config.toml
num_hidden_layers = 14
hidden_size = 128
num_attention_heads = 4
num_key_value_heads = 2
head_dim = 32
intermediate_size = 320
vocab_size = 4096
hidden_act = "swiglu"
norm = "rmsnorm"
norm_place = "pre"
norm_eps = 1e-05
positions = "rope"
rope_theta = 2250.0
rope_fraction = 0.75
qk_norm = false
attn_scale = 0.177
bias = "none"
tie_word_embeddings = false
parallel_block = false
init = "normal"
init_std_qkv = 0.0266
init_std_o = 0.00502
init_std_up = 0.0266
init_std_down = 0.00317
init_out_by_depth = true
optimizer = "muon_variant"
learning_rate = 0.0131
beta1 = 0.95
weight_decay = 0.0
lr_head = 0.01
max_grad_norm = 0.5
warmup_steps = 200
schedule = "wsd"
decay_fraction = 0.632
decay_shape = "linear"
final_lr_fraction = 0.05
batch_tokens = [16384, 32768, 65536]
max_seq_len = 512
doc_mask = true
z_loss = 1e-05
train_tokens = 204300000
max_steps = 5319
dataset = "wikipedia_en"
Each number is 200 + 40 x the weight over its row's rms, rounded and kept within 0 to 999. Layers, rows and columns count from 0. The size before them is the row's rms in percent of the matrix's.

# layer 8 MLP gate, 320x128, rms 0.357, rows 223-231, columns 0-127
091,241,107,161,208,241,233,148,302,137,179,238,250,210,252,254,199,202,273,228,219,221,224,204,226,147,164,208,253,207,200,238,244,208,255,231,228,163,234,211,301,209,155,179,203,205,196,188,210,210,211,223,156,164,171,198,182,142,292,217,150,137,189,224,224,201,212,201,207,279,132,187,166,203,214,262,148,126,190,242,231,252,207,223,229,238,176,213,163,242,197,158,237,216,219,165,232,214,172,234,267,251,211,197,120,186,218,192,159,206,195,227,138,134,243,162,258,128,154,262,204,164,155,254,196,208,160,179,250
093,268,204,181,173,220,168,230,230,297,204,206,206,184,200,233,158,168,163,251,105,136,57,215,161,184,161,259,163,139,240,146,235,137,226,212,203,218,178,187,169,198,199,153,188,165,205,187,207,204,221,187,236,251,117,207,176,199,146,189,203,184,190,207,228,185,184,283,204,183,209,203,222,215,169,198,271,284,249,217,263,277,235,219,209,265,131,250,156,193,189,202,182,163,184,242,223,235,175,218,207,194,204,177,109,214,142,123,225,235,173,195,153,175,172,160,220,171,205,185,183,253,187,264,213,207,124,258,192
098,173,131,133,211,253,213,189,145,224,168,170,211,187,246,205,193,114,179,163,152,241,190,201,197,181,131,179,117,225,241,204,137,214,177,174,279,241,205,206,245,255,190,213,213,228,229,215,242,110,166,239,229,140,200,206,250,236,169,188,159,179,180,292,150,245,171,313,182,157,193,124,158,190,231,257,258,173,167,263,190,248,119,185,231,231,210,152,202,189,217,168,182,200,239,186,165,171,295,201,259,168,182,234,245,156,204,165,129,155,145,223,216,226,219,220,241,206,218,167,220,248,229,194,171,186,211,171,189
097,239,207,256,237,289,184,204,222,205,222,227,180,153,186,219,220,207,203,153,184,216,205,192,182,228,156,210,181,194,215,168,219,181,198,158,223,241,132,208,173,248,133,268,157,267,144,293,189,272,201,234,234,195,185,211,235,170,185,207,160,241,284,270,193,160,221,118,222,233,191,257,295,248,250,159,179,131,192,187,236,147,199,217,224,175,219,199,167,162,188,247,198,158,242,205,165,198,177,188,200,151,175,203,196,207,156,212,148,118,267,143,209,237,214,157,199,196,150,183,270,162,303,238,162,237,295,192,153
111,211,222,255,242,241,204,193,193,194,284,244,250,223,311,147,204,170,197,227,185,143,142,207,166,239,230,183,155,237,182,210,251,189,108,267,147,258,147,196,184,200,243,170,246,127,205,261,168,195,166,184,226,223,192,229,200,200,196,192,214,189,230,178,205,238,182,287,154,159,179,203,160,166,182,138,277,159,134,197,156,204,207,262,226,239,217,99,206,194,148,184,209,198,164,282,177,197,220,200,235,192,253,186,157,103,271,223,197,225,232,181,161,196,185,199,242,243,259,201,222,214,223,175,281,164,154,165,230
095,212,203,144,276,263,199,165,167,163,205,191,250,170,216,153,207,277,142,211,183,232,309,201,205,322,154,235,192,215,222,194,209,212,163,205,232,211,92,220,244,203,152,255,169,131,202,191,219,221,168,201,244,222,117,208,203,176,201,229,195,217,170,186,249,158,182,274,130,212,219,194,243,217,201,125,155,165,151,172,251,159,208,222,195,190,217,208,221,115,187,233,214,152,205,180,231,180,266,237,162,213,215,199,202,202,203,189,260,209,224,161,110,252,169,156,266,211,178,251,263,191,167,128,244,226,154,168,197
095,160,223,196,195,232,138,145,188,201,186,263,210,191,283,224,179,246,184,229,165,202,227,162,159,248,241,117,240,202,164,106,267,94,174,189,194,210,190,155,127,209,155,220,181,219,219,218,271,233,184,212,196,183,178,193,285,284,198,218,198,259,160,223,179,229,192,161,149,195,165,241,280,249,251,227,240,245,233,178,232,219,192,242,167,193,142,172,251,178,195,170,173,199,294,196,220,168,191,268,179,180,266,158,219,145,161,274,191,195,195,155,242,228,238,131,247,189,133,229,186,216,201,235,173,149,165,186,206
122,252,181,157,235,198,179,156,191,196,132,215,220,149,202,182,232,211,218,268,273,206,248,178,194,178,218,139,155,219,293,164,226,142,201,177,173,237,193,212,195,205,213,195,188,254,191,208,284,214,199,209,182,209,245,260,202,224,272,221,210,197,240,160,86,151,137,239,226,198,302,234,225,252,214,236,269,217,159,158,212,244,229,185,188,163,220,230,194,249,204,234,149,176,232,200,237,227,117,161,199,160,263,186,184,243,176,218,145,175,210,161,148,289,165,227,123,227,231,184,144,132,260,179,253,232,178,209,243
121,235,101,148,209,226,231,158,199,238,188,187,243,235,225,179,221,163,268,197,239,227,183,202,195,192,157,242,165,224,139,218,204,160,182,262,197,210,199,213,247,190,158,161,210,229,224,139,227,180,48,183,251,226,125,202,157,254,268,137,279,253,155,170,200,216,178,151,226,213,198,237,174,193,152,169,188,231,236,185,173,182,150,166,159,202,193,167,150,236,216,214,275,158,224,228,141,247,274,170,189,160,201,241,193,264,158,107,213,192,262,236,172,233,257,220,210,182,225,222,224,200,155,130,220,267,213,192,196
# layer 8 MLP up, 320x128, rms 0.354, rows 223-231, columns 0-127
093,199,172,226,281,212,227,233,204,231,254,212,244,253,202,221,195,221,217,213,143,208,229,235,204,184,206,213,211,250,237,169,148,193,202,222,141,200,207,278,243,135,174,204,217,96,276,174,256,219,211,195,255,201,226,201,199,216,181,161,221,188,183,193,223,218,130,189,150,209,214,198,226,127,221,172,190,188,191,103,245,201,234,179,244,198,277,143,200,238,167,239,209,244,243,138,217,218,166,187,155,167,194,106,310,109,180,254,190,224,218,265,225,228,133,221,193,222,144,266,202,135,183,279,176,181,145,154,205
103,142,171,131,181,212,270,188,181,194,200,189,173,246,155,145,192,223,173,169,172,134,165,233,207,165,239,183,187,283,220,244,151,266,223,149,147,235,219,205,178,216,239,224,221,179,169,204,212,237,139,152,99,183,221,151,200,161,263,277,200,211,181,220,187,208,234,238,222,182,211,248,191,137,259,183,160,141,210,187,149,179,189,162,212,173,207,141,263,268,175,251,202,212,196,190,177,231,171,182,251,179,201,223,241,206,235,208,258,131,187,175,197,264,234,272,180,165,294,293,155,94,165,162,152,190,197,208,179
094,161,148,151,232,215,193,182,216,265,194,177,197,187,192,159,185,174,157,239,226,144,239,185,174,193,240,204,265,216,86,173,247,192,147,142,171,204,167,175,174,172,147,254,208,184,172,196,218,137,178,286,179,243,261,187,48,219,222,232,178,221,293,168,211,208,191,148,191,162,180,215,212,183,233,165,177,199,265,206,192,205,203,249,209,153,207,205,196,125,236,100,246,180,198,175,165,243,259,186,207,250,228,212,139,183,176,215,168,158,178,117,207,177,161,212,225,196,261,313,172,189,212,216,191,188,241,174,181
096,182,251,277,158,138,130,154,201,222,275,215,220,187,235,115,234,201,191,231,182,198,160,211,188,215,172,267,240,284,236,217,240,228,196,188,257,179,147,252,205,191,217,191,226,210,196,153,230,265,233,235,186,176,168,212,222,183,165,166,173,185,220,209,206,209,150,199,147,190,175,114,268,235,114,178,201,175,214,205,252,225,193,217,197,215,192,175,200,321,223,210,227,254,184,166,176,106,123,179,136,231,215,186,240,232,294,194,221,148,199,259,141,177,219,159,239,184,154,163,291,179,213,220,208,170,196,212,267
100,169,219,158,155,172,207,214,201,264,125,201,179,196,116,236,178,134,201,222,177,192,218,174,153,195,147,181,297,233,140,257,171,284,185,133,229,168,263,234,194,205,224,155,178,221,160,228,207,208,201,209,238,171,179,272,199,192,234,213,190,189,172,245,222,224,195,218,254,197,122,160,249,186,262,308,186,231,202,208,243,146,221,201,189,184,225,266,204,220,219,162,238,215,189,181,257,203,163,163,234,238,232,249,190,260,178,132,151,229,133,170,173,225,245,185,156,177,176,149,232,277,226,235,289,209,194,222,103
095,224,232,135,236,165,225,205,212,190,214,207,198,164,225,276,189,217,186,233,321,242,154,248,217,217,148,183,191,222,160,205,261,256,222,267,239,268,164,229,172,192,216,219,219,139,244,167,214,183,155,144,173,138,190,256,213,127,147,200,212,180,265,246,207,261,202,238,111,172,201,258,192,163,213,235,192,249,215,152,211,240,213,221,125,238,243,188,270,219,175,237,214,201,162,165,229,198,252,242,240,210,196,113,192,179,282,205,162,156,211,171,152,146,224,181,270,191,173,192,156,245,212,203,192,166,269,268,248
092,195,204,199,188,252,241,174,170,207,177,231,259,158,112,216,184,82,181,192,190,200,212,201,237,222,192,240,214,140,173,196,252,196,188,120,179,168,202,239,206,204,143,194,212,225,233,249,168,204,207,194,143,136,217,134,176,269,199,164,194,137,218,156,168,117,198,167,187,219,196,128,213,142,163,177,118,172,222,170,259,311,189,150,236,136,231,187,150,145,254,186,109,232,120,119,189,202,210,191,208,204,226,159,224,223,232,167,269,212,250,262,210,200,194,168,227,164,233,229,233,223,192,200,248,229,160,173,169
106,186,265,208,181,129,199,238,151,175,194,200,193,180,184,262,199,157,269,188,201,181,190,211,182,204,179,261,138,143,162,159,222,204,194,243,200,160,203,219,133,225,242,215,216,219,206,180,159,215,274,161,124,199,183,208,144,253,157,202,191,228,135,181,208,265,211,212,182,190,219,155,183,154,195,206,221,276,222,188,198,270,206,266,230,232,202,145,223,266,252,200,193,167,96,239,202,210,283,199,242,230,198,100,244,170,183,155,157,281,252,267,203,195,275,181,149,137,165,242,241,224,127,230,184,259,236,200,245
108,199,147,248,258,186,155,128,159,205,222,136,255,215,199,228,218,276,195,191,231,162,176,148,211,210,205,269,163,212,193,181,199,152,199,168,227,238,200,287,207,202,192,182,157,213,241,244,165,181,244,244,270,232,186,235,161,184,268,150,171,191,180,162,267,211,208,208,123,206,216,99,159,174,260,247,104,183,199,230,167,196,191,208,273,152,171,180,205,172,124,208,267,253,212,262,138,222,242,184,180,168,265,176,204,131,216,173,208,168,187,203,198,227,257,214,224,237,158,171,227,190,144,198,184,286,159,174,122
# layer 8 MLP down (transposed), 320x128, rms 0.133, rows 223-230, columns 0-127
099,201,139,198,115,225,234,185,254,166,239,236,242,231,234,145,210,223,170,202,205,209,232,227,181,258,169,213,215,224,221,220,229,249,175,173,251,201,200,232,210,197,157,165,231,172,151,230,99,216,208,135,234,269,183,266,315,163,173,220,192,188,185,202,109,192,242,178,119,205,207,229,198,204,191,248,204,153,253,209,210,211,149,222,224,243,201,213,198,244,124,190,218,200,240,202,177,210,220,135,222,293,214,176,124,197,196,148,273,272,206,183,109,186,193,144,248,210,183,150,232,211,201,175,82,175,186,203,239
089,137,235,200,174,187,115,166,199,211,188,219,267,239,195,194,210,206,238,163,163,166,209,205,218,251,238,213,179,201,203,196,211,207,228,205,151,180,232,179,170,227,204,214,253,218,239,186,231,148,133,196,145,156,216,208,230,82,191,290,186,170,190,151,203,217,0,180,277,233,224,219,200,159,222,202,209,163,170,191,177,194,184,207,231,212,221,229,260,136,242,208,173,218,136,209,267,233,160,205,179,197,161,242,214,205,211,242,217,221,231,230,167,192,211,217,151,164,216,220,184,228,189,217,255,203,244,240,194
100,242,224,146,175,183,250,275,250,198,104,184,90,192,272,201,156,258,187,194,157,241,189,201,155,190,192,217,137,189,229,155,226,202,262,193,165,200,206,224,209,180,139,212,208,146,242,206,154,221,172,184,218,89,164,156,191,142,202,180,171,111,150,185,200,185,283,219,181,138,241,234,192,188,131,226,205,259,194,191,158,215,211,291,198,227,213,153,203,151,199,221,211,214,219,227,173,233,235,233,233,144,185,210,251,225,221,261,164,140,256,217,130,183,267,141,179,205,152,185,201,214,142,185,182,205,276,201,206
100,212,166,217,185,170,119,261,192,245,154,248,201,142,204,220,245,218,174,212,117,192,170,227,171,246,170,124,188,206,206,230,180,275,175,246,160,200,223,207,146,116,192,243,172,192,180,228,253,158,184,271,172,237,204,246,151,168,239,157,276,147,200,210,152,152,187,154,303,254,206,236,277,226,200,172,137,212,185,224,194,216,243,143,224,162,183,146,167,195,254,172,295,120,221,184,128,198,156,222,180,243,272,169,240,198,189,168,211,185,241,172,220,181,244,229,221,185,216,237,170,236,224,176,212,234,145,184,261
100,204,195,87,197,142,146,215,156,216,138,218,215,210,125,257,258,230,197,185,170,201,224,196,181,165,123,176,239,104,230,219,221,236,161,158,191,179,191,200,247,171,182,201,160,255,145,167,173,180,226,166,188,176,145,192,220,225,202,214,184,265,145,182,124,153,63,128,195,211,177,208,221,229,210,218,186,173,212,194,217,146,198,206,121,199,174,231,190,219,150,165,168,260,207,185,280,190,132,227,199,197,214,177,228,178,107,194,240,217,198,295,188,166,230,213,141,209,166,184,254,208,147,217,132,189,239,183,167
094,275,237,181,196,201,325,195,214,205,164,213,213,173,160,231,171,169,256,222,218,177,112,194,122,178,234,248,183,179,155,246,218,246,226,234,199,142,213,209,148,211,210,220,206,158,257,155,240,123,239,198,188,181,234,205,161,79,152,203,182,164,221,214,195,239,356,189,135,137,234,198,236,243,196,185,186,237,226,196,239,228,212,269,184,184,228,215,179,223,139,186,151,142,255,210,209,239,198,187,210,265,218,241,233,234,170,150,180,188,180,230,213,170,215,183,152,197,219,154,240,186,211,208,130,172,214,151,246
101,215,236,236,243,266,267,239,233,196,250,201,240,249,177,218,283,187,218,176,176,159,138,237,204,230,200,182,143,255,281,284,224,218,180,110,184,201,268,216,174,200,214,188,215,207,235,150,189,142,213,182,187,194,166,146,274,250,143,224,158,220,290,207,219,153,157,205,227,163,215,217,185,176,215,151,271,223,220,173,188,266,218,148,156,224,210,199,233,191,192,195,149,125,218,198,141,264,162,149,117,178,157,244,188,174,193,195,183,180,198,160,253,177,188,176,333,154,219,170,154,188,189,217,230,175,152,200,197
109,248,249,160,186,197,179,205,209,189,242,238,196,166,182,161,182,183,231,196,168,301,246,215,139,220,179,138,197,183,230,194,206,261,188,168,161,149,239,205,141,110,141,217,186,284,180,244,192,184,157,175,154,163,175,258,166,248,252,188,258,176,273,139,188,165,273,226,138,210,234,265,249,192,223,239,268,190,217,182,190,254,161,208,193,218,188,179,217,228,260,203,234,248,253,143,257,187,184,244,191,189,169,231,242,170,293,164,199,236,196,150,129,157,192,217,211,238,208,225,155,220,256,205,183,214,217,97,266